Weights of a small transformer language model.
Architecture: RMSNorm before each block, rotary positions, capped logits.
Each number is 128 + 24 x the weight over its row's rms, rounded and kept within 0 to 255. Layers, rows and columns count from 0. Numbers have three digits each. The size before them is the row's rms in percent of the matrix's.

# gate: layer 5 MLP gate, 704x256, rms 0.0579, rows 479-545, columns 128-191
# up: layer 5 MLP up, 704x256, rms 0.055, rows 479-545, columns 128-191
# down: layer 5 MLP down (transposed), 704x256, rms 0.0511, rows 479-544, columns 128-191
gate479 101:120152167137149134171105115167156106133154138132105146089136146125091123126120116144102092153155199106097097139136090155172081149085149150128096140136157152115119124097104126117186117147104090
up479 102:131094103165129111154114101147110138114110142122145123160094152157165154126119132117143150126102102162103136159129125101161092114138127130083148122074155147167107113101083094127105110166104114
down479 102:181127132110091136145106160116173107146123142118151132104179110096128112143130120160151130135091108116139129104141078146125122099144135161128099085139134142163123168131140152122082162144108164
gate480 114:094138136140135145127167120130067088146163164098144157107122133171121133159116102145111126123082083117129131096135155120206116134099139109147132148130115147115129114137081119138138163152123140
up480 110:129137148140120159127153095138105139160152158093143153139166128118166175154100131164101139120113097136148053108139088126151097139147109109163144166113098142140093087120086139107150122133114134
down480 106:107136101176087115126124188151180106127107077160101121125188113099168139121156125112152135102163161130082147159127096117090134166148054112134153184144165070161109137128151119106170110125142109
gate481 101:128122089163092096129150110084124098099120123117063117086126154121169183130097109179137114117104109114134104115144136112122146133118136130142144107167121155136142140131103136119129174166126097
up481 105:139173183134115129178154140099108145156120132144091158073124155093111154138108106152178173139117108125110135146115153098128136098163139141090135093117113130161121123074124102140137135121133125
down481 105:099147108133106117129147146135130094149125117140107142131173103127117097116135118117163139110132167121115120121140138127155110111108100103118094179126101136139093118115174146119119163090094149
gate482 102:135127140135112110135118119125114119117132135106099073100133131096164144115121102117113126121095158113089151116162108142102078121163135136086123140176124188132125146112121113143134141115122093
up482 107:182141187137119161074135144145115106165118110098179103137076078118123175123148125144059068117184121126116119127148138153122126156119102125120102182124114112158180162107112160127122080108084092
down482 106:155125110095136130083115145139123119123149142158118112148110123116121123059143112106146131137152120098132127141124134130149142107123149113100125135144109113111056111125146068157074131078145113
gate483 104:105125101142087112084106065094134102119118101149105093127119115126119080133114145155108127170113110142142096115142104153114131100136126096157134127108151127133091132113144164096124128125114137
up483 101:104124106103076125162107093105154129113080157124113120155142085127154146171152086137106122149158138120135150114144097142132119114114124091127109163139152166106093094086121125124152100097108140
down483 101:127131108088148143113132143088094178148112098109119134086151127083152089149169141135098125137154143092119138158144125158132091108107126110119125199112144128097126115119122165178143117138175132
gate484 100:169112080100109113124124113154062153147102136118140171139121173149164125186153096150097157106093141112164156137147139117120113114177143132119140090110129121152131150138089104147126114129172136
up484 101:146140118159078143137145112163162149139105154126088122134148098115130104151131172166127162117128124150123114148130137120129151129155107150105110144093109077134142074089172105136129101118116129
down484 098:137162176150178117148112113161143142072140106152101120150120153119093135174152117122139078147147129088114099096144130104112099159119118142133140106103149168117106163121120136156133094114160100
gate485 093:165131136115110153117108162108140088150147138147117154127152092144155149159140140121132142088146120103137146133117142132137162131114117157122137177143136134186144131142115134124140118094137125
up485 096:135143098128155084180108123150126134139154126114162079164056122141162127158144134083123111152097129163098095085117126190130078145124164128128119095123095117062155125109147109131128141141113129
down485 094:165162097115110146151125134163150160122131129122096179116114074126114112082127125145096121118148114146133140149143109115113175108113118116132164131139113123130155140118111148164140103129103139
gate486 099:135110121168116080099117136147103105118118161121127153168114118095140129159131100106099149086135115089088164125138102137124120090173177174130116133150130065155115158126101127131150154185101154
up486 100:110092150117137140130135113161125078109126102126153124162134102127150172108091102130139147159112113122134114103163081111133123135151131091143127137114116117120118149163173149136094176176123117
down486 102:152152156151127080110129100121128130094121125120129125101165104139146085131154140149138161137109079140135092112111099150149131098143122108132148088129102153153142116153129140109145152146120124
gate487 105:124152165131155136169118140129172133086135094135133149133103156122111110089150126105112112149156144123123137137115118104121165145166129143059145106088111139125161127118149140176126127136134129
up487 104:135126140118087119122130140111090111146107133145148119162140084094115125114156120154154172085075136119152125169133105073151150114124154137131151130122115172143109140127163101087153171081132128
down487 105:139158122142107091121128135131124155106128148131133103135133117136127136085091121068096152156161146122136160124116108122178122146152138123136232125140107113111137130107151138131111131163092086
gate488 108:120114105113128133096163131127142131112128098121129149112118117115123115118149126135134141102170097109186088123136128129139118145080143126087094106107160091140093079127085151136112133159149090
up488 106:139185141129146139165096061136092177118138152089116122128143109097090105128097133125125168136138142143123123133142134086131178150103107130158122139148156130129123116121133123093111139091107127
down488 108:143112123129129067175162123123100120140157111159092185132116143156137125165152152092140137115118142142161074131115121129102114171148140154119098123082105142109107132140111146116155163179143142
gate489 100:083162087090155139126127098113157126127164114148140119089103093205113083170156102157094080109129118145112135159107129128101116088149079137122149117077166116152139087104055087119116124130099128
up489 107:110116135155144110096103134125143133143119095114152196153126091137154138127122130143096160157133119159115106119137122156142173132111148085123125127130106083132113154141144096070171082086144108
down489 106:125069107177096114123104102116130147165139118167124098129113106112106160089180133125116090140169071078153084119151111159127103140155143091166115144142144106130106122090088125125146100146143157
gate490 096:139135128106082123117132095147146167113162122125113137116126111095091105131117116135100153121115117148099109131116140136125122112132152157099128145162130124133108149143075123110165141154148146
up490 093:139135146178138125102155132113101125151092153159174130090112145126112092113096085112181108133142094129181142111164147149139142089110106101123126117088132147138143101132109138113113148104107114
down490 096:158073149157127136137151124088094127161154137160175115105118134127120100118069084103212132117159100137122154087085123136133109138125150115147172104102147122114132126105110147143099136120143157
gate491 101:152068066110117132099142093182130134093126098140118130128106115113166130103137112121136146138087116148118148155125157151119151139117105165138148147141093126108115136116070134128110134151118107
up491 105:106147174155153163132121129110111112081154105089098136157119135137130170135160123159099117142160152119093107117164130132158152167113181117133110113131146157107091112137115130148153083105118096
down491 108:133129131151147122180101121084130151150150135079130133125128071144128131188140131153113133094179116110160149141095116154147120137111154104112119155082124129148130147144144138138055078139120129
gate492 099:124113135088113146127164097133131104093138125150120147127109132140147122123142145138078110088110123126097088127171164151120122160181133118113157146084113129096115165148145104169096127133129080
up492 101:161115136123172137109116122178138137139136131087147113144148160170093138120106116106127139121150140111111109140131168100066178113091129123139140117148174166121138147113096106095126092116100135
down492 104:125157180139133124134132151148117130156186122138141122127146158130138131114087093108168148119140102125114089144169165148136150163130111143115145129141139159112095122173164133159130165069150128
gate493 100:124108085072110110097164110160185095122154150092131109108086113141106119112096143140097120110119108125140084083125128131144121080121139085105176113163140106123135126111163150113141106100136161
up493 101:138168158160123153171131134085088139157125137178121151143150131115171102132107132127129177114114113107118125162131109128139138145136120132162122149112138144135140092110087105162138174138145119
down493 102:129147092142070111139119132117105071115152159128128116090098098163135112158156128142138116122154105101117149133088102098167143122164120101161127113096119110105124135121089101122092131109107145
gate494 106:095098101130133156153141127098117144110113087116108145129105141108129122132113116088134186156139189161124140103101108132120127110140158090085121140140142169131121135147137116172093119127115124
up494 102:109084114136084144095106130114128125118142126112141147162162118103132096151143098145116166115129136131144130127129114116197136139097102130103093118138178145132148154099155150161134115141154143
down494 100:159101106118113157135140121133135149127135120124128103162111141095151100118163163170114100140108177104165135127128128117137111125066139142117159145083106130105112104140085136146176146127116127
gate495 098:178148117115119145114181108125138107113140128087145145148108131138143119114118115070133102121124140136106167122096130115135157135106137157128153110148127128113122097152065082132132107154167117
up495 099:083124139107102139099101157107134123109129104093148140136092086104199144124113108086132147114149181058097139136116115099177115134102133167136112144174142136149095118104183138111175153128144133
down495 097:141124136163129128104133167131116145135149155148165124118104118096118175115140147101125135141125093126095134139133162119103158120193186138109109154153117105102151155127077117124106107150148099
gate496 100:117144096140153154148149145117135093138114148157143131110143107157092135161118126148104130154132156109120097117088090124131124120136143111141135143107142095114170119138130137109145091100124137
up496 106:104114092129116170144113120131097155131107101109151140127150130151127134172122075131122103142115106126134166111142138141168100127098175131104133127108135099126135150146101154111157154174135137
down496 108:133165133168113155147128160137144086121106142138115122153181145141095135155143116126105138140145119142151095119128100144110121122141137166159150125127081102065140137106166118141109149083090113
gate497 100:150120147072125121111124124098137183144117158128142116093161058129139093155124091132139129120133097151154119162152113131185124160125132123097150115098185151125122153145151153123092083156156136
up497 102:146144125155094079103118171126126085123123191138143143142141149121126136130088063134151140162156117123170122171134102122146105127102126156129105135129089134137081123135143136085151146169128131
down497 102:133120113126145131125108119127125107117139099151127143109153119146190102111162206166135125087107091170162138125128134121095127098112159117111141187155099148130180062133123183129208121157137139
gate498 096:120122141092121118157108157135124146117154141125091123125118111141143127111109145080090111128165165082136162112134115123110063118140143142089096112148139155155154134169152121112138145116126126
up498 092:093119127098115135112101117103162122163140096133142156148105114141081114141138146142155177110101102134150092116124154142139163129118139141156175121120117109099121088087148133133149103138162146
down498 097:133115139147133110185102161138160147112135136160114121155100119103130167109102138100083113110144174075144136102150140106102121098074171122084122150144129131124148115115136139164135150130141128
gate499 096:140130148085158142143183151146113083171123156155125151133154114128136100131120133100129083109129113112128158119110141087171133105083134113168119140164167130152136109109146093172085121101110103
up499 096:178135102127107129123121143142147096098096122131120135138093120151157083100127125123130174116122125128105168127135083160147136111176145100102155096151094130141123143113121142151126129121152124
down499 097:134110129104154130134144106113154126153129123124113161122119116152124096119139138106105140137109096115142103122115157169184151132090138169130135046137149180081152094151122139111162110104112123
gate500 101:115066097115125112104129083148127100149129145086126135116136137150134110118162158132135126104110148114101128096094123112163096145102130107128112129113152135120106111129145130115141162071092126
up500 102:119162152130096127150126097123132144142127082125169101119161152127100121140149121096142141133116110121120135141150159132127127153120182168098130112147105137131119160180153139120153146110138169
down500 102:152138109124121121126176117140149199146140138128094119123116093116124173098187165134113130111100114130148165127095118128186152157099118084085117057148109131147093101133114137167145134098112126
gate501 099:123115145095104087099117153082113102140156110135123115095115166119120106128136103075148127140147146116139152098141123123163108094085164100127113096154115111096132165104091107098139113139116123
up501 100:100113126157129141141102118089138096077113127129106136171129121121133136158096136174113127155127136090112077171127138104119132099129140173132130125172132133125120144134130147134151085119113121
down501 101:135099138093104108126149152129150137133133126124162090121125132092120124148158114138139118141143185147098159111115126200125134105143100132070114087114142137144122157137146152119068094154168091
gate502 100:132144160115107102147135169152127114122170130132186114123081142125111142121117125075141073150151155111085105112108108153171117114151134150145110146090134134125137147113154138127156140145102167
up502 101:154125158116162121170126165106163133129083102086152140098130119101154136098138162143129169109146166129114136103132128151116110147174152178111095130146090141123134125134132098140115128123159117
down502 102:150116152122092179148141149110134116106086125169066122117144105112154131118150122133118174143110106119149154107124118078083155133153129110126174115169129101140128141107073133161071124150131135
gate503 100:098124136164134153134118127140137129133105145137124089125130162143118172118104162156108125138127169113124068095139135106112124146138092133148099128141082152138122110107141166142142094150140061
up503 099:152189155139128134147101127119082078162131134127124126119134123160141104111111147139161157122183118111176126079119088153118123122115118112147138124169162135118155095109113168139135114125123123
down503 099:125108145109188123164168141151180138101130116075140140120141125128110138126163135150111096144133131170169137114120144062145119145129131137150134081091125150142104180163123144127139128134135113
gate504 089:130122123156148127132148118130144111099135161110150123127110110131128138139122099155128068121075139150108099091103136091094073097138095124147084101134147122116093113114135145116131111127112097
up504 092:158107122144141128135110162131148119128068116105171080145141149157092135133108129071117150166134124122178145127097126145127114138110128113114125164122115129116191134117133155151095149167190131
down504 095:091156122110133105142137075186119125173137159140104100099128132138156119094099146115141090106104103117147174110129155126121151144107080150135135088187126127154126125155172142124131153123096111
gate505 098:102135148085082095085173142119125072123196116149135125139152121098102093148083140109131116127140179139108104126114121102129090162155097110121134118129138098121098119098082134101120113185091116
up505 100:133161136127122112118120099108101137066152141131093067128114132124117085101121160114141139132099136128140125148139125102144083113136133148090128147154134134101079195132117096121149127150154150
down505 099:165116119129091118120109126171152140087139126105141126061126108142070171096115101131118152081139163174124145127101135129125141150116129130118109159111102133157105153116156118128107082106132101
gate506 100:152145126111130149134156124120165082112134096111131138145155124101112103127122142117098158080113098100115165150104114117141161105136100100131119144151177098107149095176107151156090114106146141
up506 092:080148108192153117122126126156116103177137156144141118078102105116161172120150116129100149122136140117108089113163082105130128109095139143122175095094089163129135141079112130113136134139108169
down506 093:114157181139129152117133126075130074125146125138147149151145137137127134136150125136087137115109114137122073150142094148124224143136089105141154151151145114124125160134095136125130107128140139
gate507 095:111110149134141143161151124144095141164105170103141116145171112176102105111134124159138136147071147090169178143118143102127162131096122105167177123104140160138116152142109116127122148180105115
up507 097:109100129137120112139131140125124072151162122097130134105130125147136139152130118136144154123135117121135118049129131116142096134102134121151135152166130154117120150114192099107137154112113119
down507 097:131134153107141131111151126099142144129078136125097128112114169106096123106151137144109105150117125117115125173143111076134133138133150137125129139147132125111099133138157121140079098110117143
gate508 105:171118178132137160131110132126126132116147134152130111133134138171158107149089107091113161099096096094114140060087115100170116086080135122105113144101117079097078107094105151083117156133147138
up508 104:117142135161089102126153119159114117139153157104106122131115121154162107152131095095140122106157088147177114145155117131107081136120120100132147136149129178132094162097099095127147139128148136
down508 107:114146136119120131136140142155129116103099127142103125128137119090116106093119196116143149147120157111113131184161123138080104124145142137124152114132116175157126098128114138165136147131134106
gate509 097:120150152174115135152101126141097114124145104132125108139124095130131103147089142114162206168133105152141122102091160148185114119139123157120121143131123156124180127123099153165165088100095114
up509 097:144093134116166145160137144080106148121133148133131101142128155131121124110106106141153130121109123121147109102146129125134122146127122071133118131099141143108020110141130126131118133105145084
down509 094:106134168105126097160088119165115105143106102098130132096136103149123129151135132178121163149194127162106141122121104070107127152124106095134159120130122132149089182103157136141169134076111125
gate510 100:150097080149144121158104101141144147119118138107106133164160129091142112102103091175154120119136134129128129144090105112137149135137103127135146109131136124126107130141141119112089112079146088
up510 101:082149118128179177149090100106156112102107110135108101130153145124146110119125101151106119153171155114142089145127120091090102146155105129130078161142170109097142145135126172129113085104075116
down510 101:148159151144152145154064149112143144110150129122129127136122128115142131136143140115107094144138121125116135095149146133100101136142140115134115139118146127118109135175149129119156143144116138
gate511 102:136155112096113137171120149116144146095164127149127124087116154143161161144103061100154125135175113113124135131117144175101123147148150148118122117142117131075130095128195106186107175145106152
up511 107:174127108185146123088154108124160139095116160123152109135144135076132122128137127137136109122107127119161116121089103156112182098143131158141131095136140140107104174111099135186149137124122154
down511 108:101143100114131194133118135175108125128139153148103140115166138152187101132107078112140179160134102102117115132094144100116126146126146154141119138114109167138142123094119139149096156138144144
gate512 097:119128180109133147152123154124151131107158123134112117109123147149129091137132095099102073157114124125185126156130152121097142120117121132152125111113154135105123112119140143108108076126077137
up512 098:106124141095124161160132093083143128116147131107093132149097158125146131130112140117150108166139131111169126131149112101185184119088117161133157089121105132103079140160152125130136121140097150
down512 096:147109130083144110071119146090139152097129108133107144093135125123132090124173165072175111098132120130148136129119160113160121160117128138122124115125116117130138128128143124126125110165126110
gate513 100:165114111129131088122132120151087113167136094167166124134122125076128147165090081122076135169082124158104152094135128127132158121063132123124127099127121141111149133174146120125105140166161113
up513 099:101096088065144142115097081112138149135133132100129134111154130155114150084134136149154146071140089124190091132104131107144129135153163141112112102148158168122092101118150129133133130130135155
down513 098:145032070112088174100102103119087147131117090131073089104136099132134108157145137131127110117138125111119123126152131089137131086134125136131129144155149115105137113147122177089099104090129111
gate514 100:102136100105059103147105085121128134118163139162149095156112095120169135120115102144098174125109086160120136102097152114185113113098147131138109110149160183149151125138119143119083142135163134
up514 086:126127117119093114107078089116119086116138132108157096173135126130206137114140094140112150152113111149106142109138144144158116150108127151138097113152130128155152150125158160130106126111133080
down514 094:160173141141114169093133116123151077161141153151140161137125171129173128126142129145153095128133147130098131143152152132115106152133122128129135127161124098107142139104097169123154099113129132
gate515 104:133134135098114135078101170162169087150134094159106131129120103151140114133099092129121096153126128127094161096134143163125099110134177074132092148142146122087117136169171140102123108140168123
up515 104:085148138146124119134141156107137129071153140123113104151118153142122140143114147177082118147141133106142142176146118119083119128117145124092109142087111152140115161126138159090103094152116105
down515 105:116131153140130133143099110138117115120138138115143172159102095111117197131147120118094113142160117160119145122168123137148133104156143132136104132111127095130151141133109131113138143144108136
gate516 094:113131126139135102154129129176114114165173143085147090149046123139077112130109088092095109140180097113121097105156137116087119139146153149111142135146129132155113123144102129115145095126143145
up516 086:156165107056097112104081133161176136121100136145085122093159132132133140143157140178108118124096155147131110112101148143123163081142117148124135121096117137091128116154159153095130125153136117
down516 086:121161116110118118124099144128128131128142124096113131132106100117084118134112147165139120141166130106121114104150094116102119094169134128123138091125126119115139130112132126135137098133125153
gate517 102:114112128116082076114148120152107102155097100140132109120164137145156127156073119128113200080082145097112160131108127119122072136128107147132114155153144129168136104150155117138105119115142120
up517 101:153139096173105143124143131138130102149184141126141137114140110124133120106183125160111148140107125091115161102170148142124149130120105094121147097111100105117098123125127140166112157103103128
down517 103:176134145125141095121114131130120119133121108109121115114102093114124125115165136149162154157144123147160144123108091149123134141109102138145122172120091138135145121162138171108149157100131105
gate518 105:119158094152115111114126166128192169110126084125102193157120108139171126124122132095113115157096181097130115166053133143143097110097137149109135153137146156112166117143190159112147108111122151
up518 104:129165102181160116129099104144116122116127132122147143181138123095110092124120095147163138126127141132148109114133084140176089115110134113150132158155140109088118148129131142070156142174095136
down518 103:152103139149149116120127160128088098109129114117102179090151164155109108117168108169103085126138165105154088106124155174130115111136163134081106110133164135120131145088115150164118082149154123
gate519 103:162151161118136117134138104090076161112130126082090116094112141080091149137116138102106111133134173160161138179113152158127106149122119126146116134105108149114124159137136125170124150153094175
up519 104:131125094153117129111122148123129086100121114150143138110109126136145128111113124109116101140079137114069164110155127139118153128163132115144105175125125111146143106138152145143144142152114121
down519 101:117197209123129134117142152126123165131122161085141130106120122095133140098067142172138127142138134138101161125157096117180123144129146095161172171123146090077094116107127122159140139126157122
gate520 099:134113063112099103114170124147142089132120157124098101120105105135138089118116138149098144122087135133072081132099080113126155176087144139136168104118163128116112113173129126117137104140169128
up520 095:117106107120134110145176131117182100079128128125089080146108128164152098104140129137089151133133114163099077142146092112133150142100115141166145126144171119097084122153149098124154127119143175
down520 095:146165144164133161160075121155152159136095147135109152123106128130138083152137142134152147126158104128204134117120136179143107129138147135154143191155119097097148119072131100142132188137128159
gate521 103:115062113106097112107129124161125160112122110112131098130136124132095095127138126081117156131168122145156148129118092120091118147158125104099138071096125160110104148169138073113099121123099094
up521 103:158155109127138110106127118129095132122137110132094117129086119139149130165122159116101144114090145147104141145101143120118077119138158116129152149117145124126144131110176125096137146127088168
down521 101:155108136129163070111131098137167141133106129117170159124098171121111125132130161102150181166147141114155104157071111129128114144140111137145117121102194114138126092156080120116096084127151115
gate522 097:115108124115085128110140147136131079147145171096119107148148106115157125121103121113123112121095135106148137097097082150107178106112120086107132171120145123120076143166154076124151151154124148
up522 102:129186105147121139145147118147125105143152155085132110122118106181115134126136104113098155128148137098126157094141133132089145111098100093080126136140091155138145122131102106136115139142124129
down522 105:123139127129124112114130099151101129117130141160118134141170088162096139150127176154095150142110142164135080097139130145198106105106120124079054133150159103089154165071159173125168095121152109
gate523 097:168158103078103132160123131124145101163141116127155111121134169150133111126142097147109157144079123115166112151097168134175110171096141091163133137169178179124156125129113133094127155114117123
up523 097:191105117132128142130088115092133137098138134112148126158149135140111129126132146085085115136093134149175156101128119189144165147142111113165157151133129144131166151142138135107161122117115148
down523 098:149067104153125084137129114117108126069149117137110139172098124126127110121148117144096127125127107162127102094098149155130136090136157154143131138122105171136143145139117072160125091113156152
gate524 100:140120135104134129113106152130104148137135083119132160143124107136134092112077122128115135129168115100132107108131148113136121168113122151109130106138143118111190138110067124102141133164119092
up524 101:127082109177132118136106121139138130172102109101181094149109104109120100132141138159106151143119127085118105101125166115141115141129070170155112152153101118116116139144123123157178146138126156
down524 098:116144084103092140125083119119086164092101103133173167096139145114119128126146084124081112146133105112127112140106124157111148125119148159143121132136135103099085104105132139137145137172115137
gate525 106:102138108129127104139123122127149185128114110133154130158141106081156126107116128115095173145109135146140133140069151160147133096126165125098118119161111121143141148116201175104115141117128120
up525 101:103122159126109096095097122100131140148111098104124132135173155131118121127173143149123156185124140140113130150081142161107120094139097117108107144135124114161124129140182177126136162103132131
down525 102:126132122136162094112153113143096113097151137075134153073144169137126147130153149110124135149126111119146132113136109131133152101151081129124150166138105111182116113127114170119133146130172127
gate526 094:097115103108088121153112141138105111133140135129147128139146127151121123128096150134139130137149077099157125157097118106155140135107122136146160106162187153123139129110129141132118185149093144
up526 091:100130182111137126126125142144153107129102135091145108133132140121122120140143179119155127167108130111154125153140140105168086128127115121145160146161177118133108187122161100127091118113081145
down526 088:104163132151141100105123096142116147090159180138132143138105121109099170146112135125137128121105183179131118120100115156153154157153131097119103156095092103132082124102133101125102109106127122
gate527 101:180112098138110125135137077124137065133117137162158133122141153116130147150118128100118168135169150132103138107088082115163138134139110106113101084104142087123146114098132119170124122153171096
up527 096:063158116126159127136116146140145117177147150114118117145130111177130101131156141122113091134118162126095176088134162113095130127096085153141123135126102125121108101093105145157125117105121145
down527 099:140158143112096086117111152095156102135154090091116101138108159125112091138110145144101092133161136142111144095114129125137118116089093135110109126134161110094097127119156085148145114109142101
gate528 098:142150103133094123109141151147132153137141104187102118116145140141123132114122106128105136117148101123115095091087105116088157127137111124124117122108126110111157126190133182137057094130187124
up528 087:132111136074142118146128109119128120122092148087145124117132124105111081121105163122115136130110145087148150158151093111147126093100166098115186090119160129159152123105120093129184155165105158
down528 093:086123116112123093121140133127129142171133147162127096124141168144082104159113117139093095137128110131116097137079063171119109130121106099152094147115121117121128142127135143166056128109155186
gate529 106:105146128117133160136111110117153114123088106147090136135120112174101096143092118106175147126102124161133152096097142113122133134111136140089132145179162198162127146130139131105072119112096148
up529 107:093110156101170129143155112120160136148144165110118128107119169156115129138110143099134070136094144115091135123147141152103121119131117148166130133132162093151097149153163149080121111104109170
down529 105:133182105094156166136141151075075124096114173124118095127121146156155145155124122155107182156129083125116122137142100118095159136109172097145116127097131093145129143163088112155079162161149116
gate530 108:124096101149097106062128142120145095072116092144139110162109117136154099120138100123138150093108123053107152133140095138110157141151129134119146108090112118103116154176116118068137143149127148
up530 107:105131113112118163110105121107100142090140105143144120120104166153098105104145096083136133117155157122116125146165181115133132137121103070126118137132170088125152146134132131133141116100115136
down530 110:099119126104104139172141109144113113142138148083101116092095147112118129153133189105108143168099104181135114160145089138135137098105129107141149100141177102142154160110099137152086108144103116
gate531 099:117134118113144111097151157178130146131122102144124119162100097109103113106136116108127122122100071107105143110118108120115136097104111092107150069128171089131122138140112126170101105126125154
up531 101:147131138111131132146125110135110173146167155125144144115143148117151116109113151105128155138110128068106105112107138148113111153152091123101137117114109131119114156112112130101141091118159064
down531 104:113106154143137124114111148115142148138127109114156184105088152128130118136100123177093148107155155135130103094103143137169145104147139135089156154129110148120135135120151132141145115168139116
gate532 097:124141139099154101172138110132095151140114146139112118118149101083090097165124118158133087124125178098136110139099108157137091119112128150149101123099168165138133107101130112137115135150169121
up532 096:137162124145146131194135144109052154134107115117110125148114162113144148168103099115172153120087135143110138152120120111165133115183098182151128112153124105130135123127121084180114146121106138
down532 099:153081090111109148121103101179138058143157142190131139180174081128163146124112159100111129129110129108144149105130138154113104127092146134128119149118124116108142112140126130159170137080085102
gate533 105:078184134143113132138160119113065146140104156093133108129100159092124114125132143124119149127134126107151134123130095118121133129118151146136125135166154171131140172108138110121112125155130095
up533 103:110141134148137080055171118146123118089180129131128128119153097141116103124131101126149073134089134135129125112164170126144147090147122110156138090115151145144115127129149138108106104122194059
down533 100:120144087147099114117126095111173133116101153092158141134173103136150137092131132135130135125169100155110109095120127118120151124163159123150127146092129117124110132154148113119146096104134106
gate534 099:151117113146102165135116095103105158120147086165108117101145147115113142132100090148135175118112139170124147142138122128120158154120142130067167109127097126098153158149109164140135142114116115
up534 098:175152163149140188173135138140147143118132128137117135125139116126122149112163109116133114123132143164113130121145064100139125142143107154092125163116139093144115175126133117121139157117124171
down534 095:115140130103146133100107178116157154133079121136136060176152100137096157121116151095139093110170134125131117154155136140117166103138142130152160137108109132127106117132150095105109111112090131
gate535 100:107092075124120158127109132171132163119135118127118162129116101152120143131117117152121130163120132127101100121115101146106133148098116163136153125092108151097157128134138138108127086176159100
up535 097:141180150177155164094124153110137094132097160095120107171196090072100128114106142161164140130076130118152103122125175080128140123147113107146130156127099122170117121094146140164106145128092125
down535 095:124084160148159121134121115110115124153119122127138176093130123117140100155086111124110132156126086173091089104129099142140131158109128078120144129096116160155153130155077127121155122143096153
gate536 098:136102141134143099114143144086160122080134130169110165143172109127111092119089150089138153126125154146135134158135112143108156134162142164120118126116106158124159118133134175165153117139124097
up536 096:109132116107173115146121159112130145124114128117129124117142123098086133141112168121131143112151179100151117146094106147152111199109133107163135126109181153075133133114172146126140069134164113
down536 098:145165123125120148149172132151097111164142146116165140149135151098123125102129155116119107152142092110119153130128124116093148130115106136087118170104151141140125100126093136113165129139087164
gate537 107:116132155156128130118161133113132150149152130133109125127143142139139112135092167103150125168098138112139132158121143132143095123170148063122131104126141150138124125106121120132151127088182119
up537 107:183163112106140124099118178123117070100115148113127118108145169138112131098134133106095117107148129109108108122136101107084175132118087087127167123113111075157108094141129090095101091098159109
down537 106:168154147125126175131144134108159106120130130164096158139125123116123118152124147130063110159116149153134155110106098144102109156117138124081091096103117103132114176098124110111189131091089104
gate538 098:120100112127174143154153129146171138166142124162092142116123180095108156078131091121085142103093111107135091137101146137115177111123146171118159168144171140088152130141138144116140159173135132
up538 096:126137103124134129148126125145134130157146151129112116147158132106107136076140138132093107098103159148103112143111134151138133157138122149130156186177154115108131136110160092103099130141086144
down538 097:143159134134105129129132169138186090129110139101127094110137140105140097126168128074128099150117160159162141123148096127121105126124148140122142115172137122127131124142122137125192126110107169
gate539 099:152141082149162078171131109117126125170108123112119118123105111156161084128097121147142134109131152104145134156064116100160138196104151147096132117099125130104185137146132142155124154107134113
up539 102:156155111125119125141140133104133147080139148116147161100144170122151130154136084084139127141120143174123089133112154138140077132131137129156088118096130110098103093145105175090122108154154132
down539 102:144138141132111130151126142157132108160160088124124145171152141152143156123142113120116097134131099107114128118129166103149111118150106139099134092166159127106137140121109141128121130116151102
gate540 104:141155102103135140112107137109136174168157118094180129124135096128111079109092127165136139128117153102170087112108147144099159162166081087149115086128157126119081094173114107161116139166132113
up540 099:152129088112125156186087132156139150146120107168118141139115108160159147148098131162127104125146112081122139126134098135127110179110087138125132106165159157098119106135140078137152133121106131
down540 101:150109147127101129147119119113078101142141157102109132124087107182150151095194140154090075093108142118114100111173119123149083136112117134111118141121125116122120115150163074163193109167131164
gate541 096:142140155131102074082134116130167158090107128127136117104121087053095102107102063115061106139121159132106106096115068168110128100112145152107104109120162122125112139123100167117147147160124168
up541 100:124104112129152146183113130078099098150108164116132111139122151145140116156114135121147122113139133112109143155144106142137118097154095123176113132168134145150139124165102103109141190116135132
down541 102:117120102142163090109094104138166109157130099116117130128141087147124094160163131105071102145134140121115119125156154090125150117140126149135141086101117114100159124123151139127105142103114139
gate542 099:128092145097122171141120121176130131142160111113149171159141078132168141134072109108131149098078141118110140116140123107148124151115113103064115135143099129121129094115137116134132135149085186
up542 102:110127120130166170161148081128138189120143163147109174134145159065119106110122162114121128102103154155148107152128166121085099085139170209137126143116112134119141136099130154129080124173099151
down542 099:111091188138175101169178130172120080121103100108113114131109135136129128107132105173124109107108134105132139156112085131138130161161137085135129130144132114157155083164123118089081129112141111
gate543 099:146132075133165110145144125134163099119066113120126109061128155119106123157131090120134153144126109115142080107095133127110132172109096095150124102105144131167147138151134160145128131121109121
up543 093:119132095107070142135113111150105122155180123106139133149117059120131141118130163140114125105119121086109139123127105114179103079113155107123143130158113115098124125111119130137163143126161181
down543 094:115129050147121114143156114123150094158149113147081138134150111135125125104129181156088113155093131123160095108112139173122092168091138120162116090109127117147142114125124124166136124114128189
gate544 106:151100168119087164098106088146116105151160075127143150157120105128116099111082085108184152148124121126165165090145184104126161155134140108090132121127146129086116160150126111129097114114104093
up544 102:146146113101148136091085130082137166125178153126130098097163102144137134141107113152107111136145098119147057110129151151148153147143073129141145132145085097126160138122145115117135139158113179
down544 100:157138069124087105117187134123151141107134157121132135126173165148126116135097120156136121121144170145165144117145090139074127103127161130116187089135166150100137142142133116117150153141129120
gate545 098:136124061073120141155086133180131151123130079122134136119097137100126137136088167115103160119157123086126143136069146126124111153136088131101152098181105173124172080149136141150127092112178123
up545 094:118137155133118120137168127127116139143147158133158143110147101147120110133131123165091099132129169125136085109158100130171124173127169119126125116094149146129132140091159136098137115178143123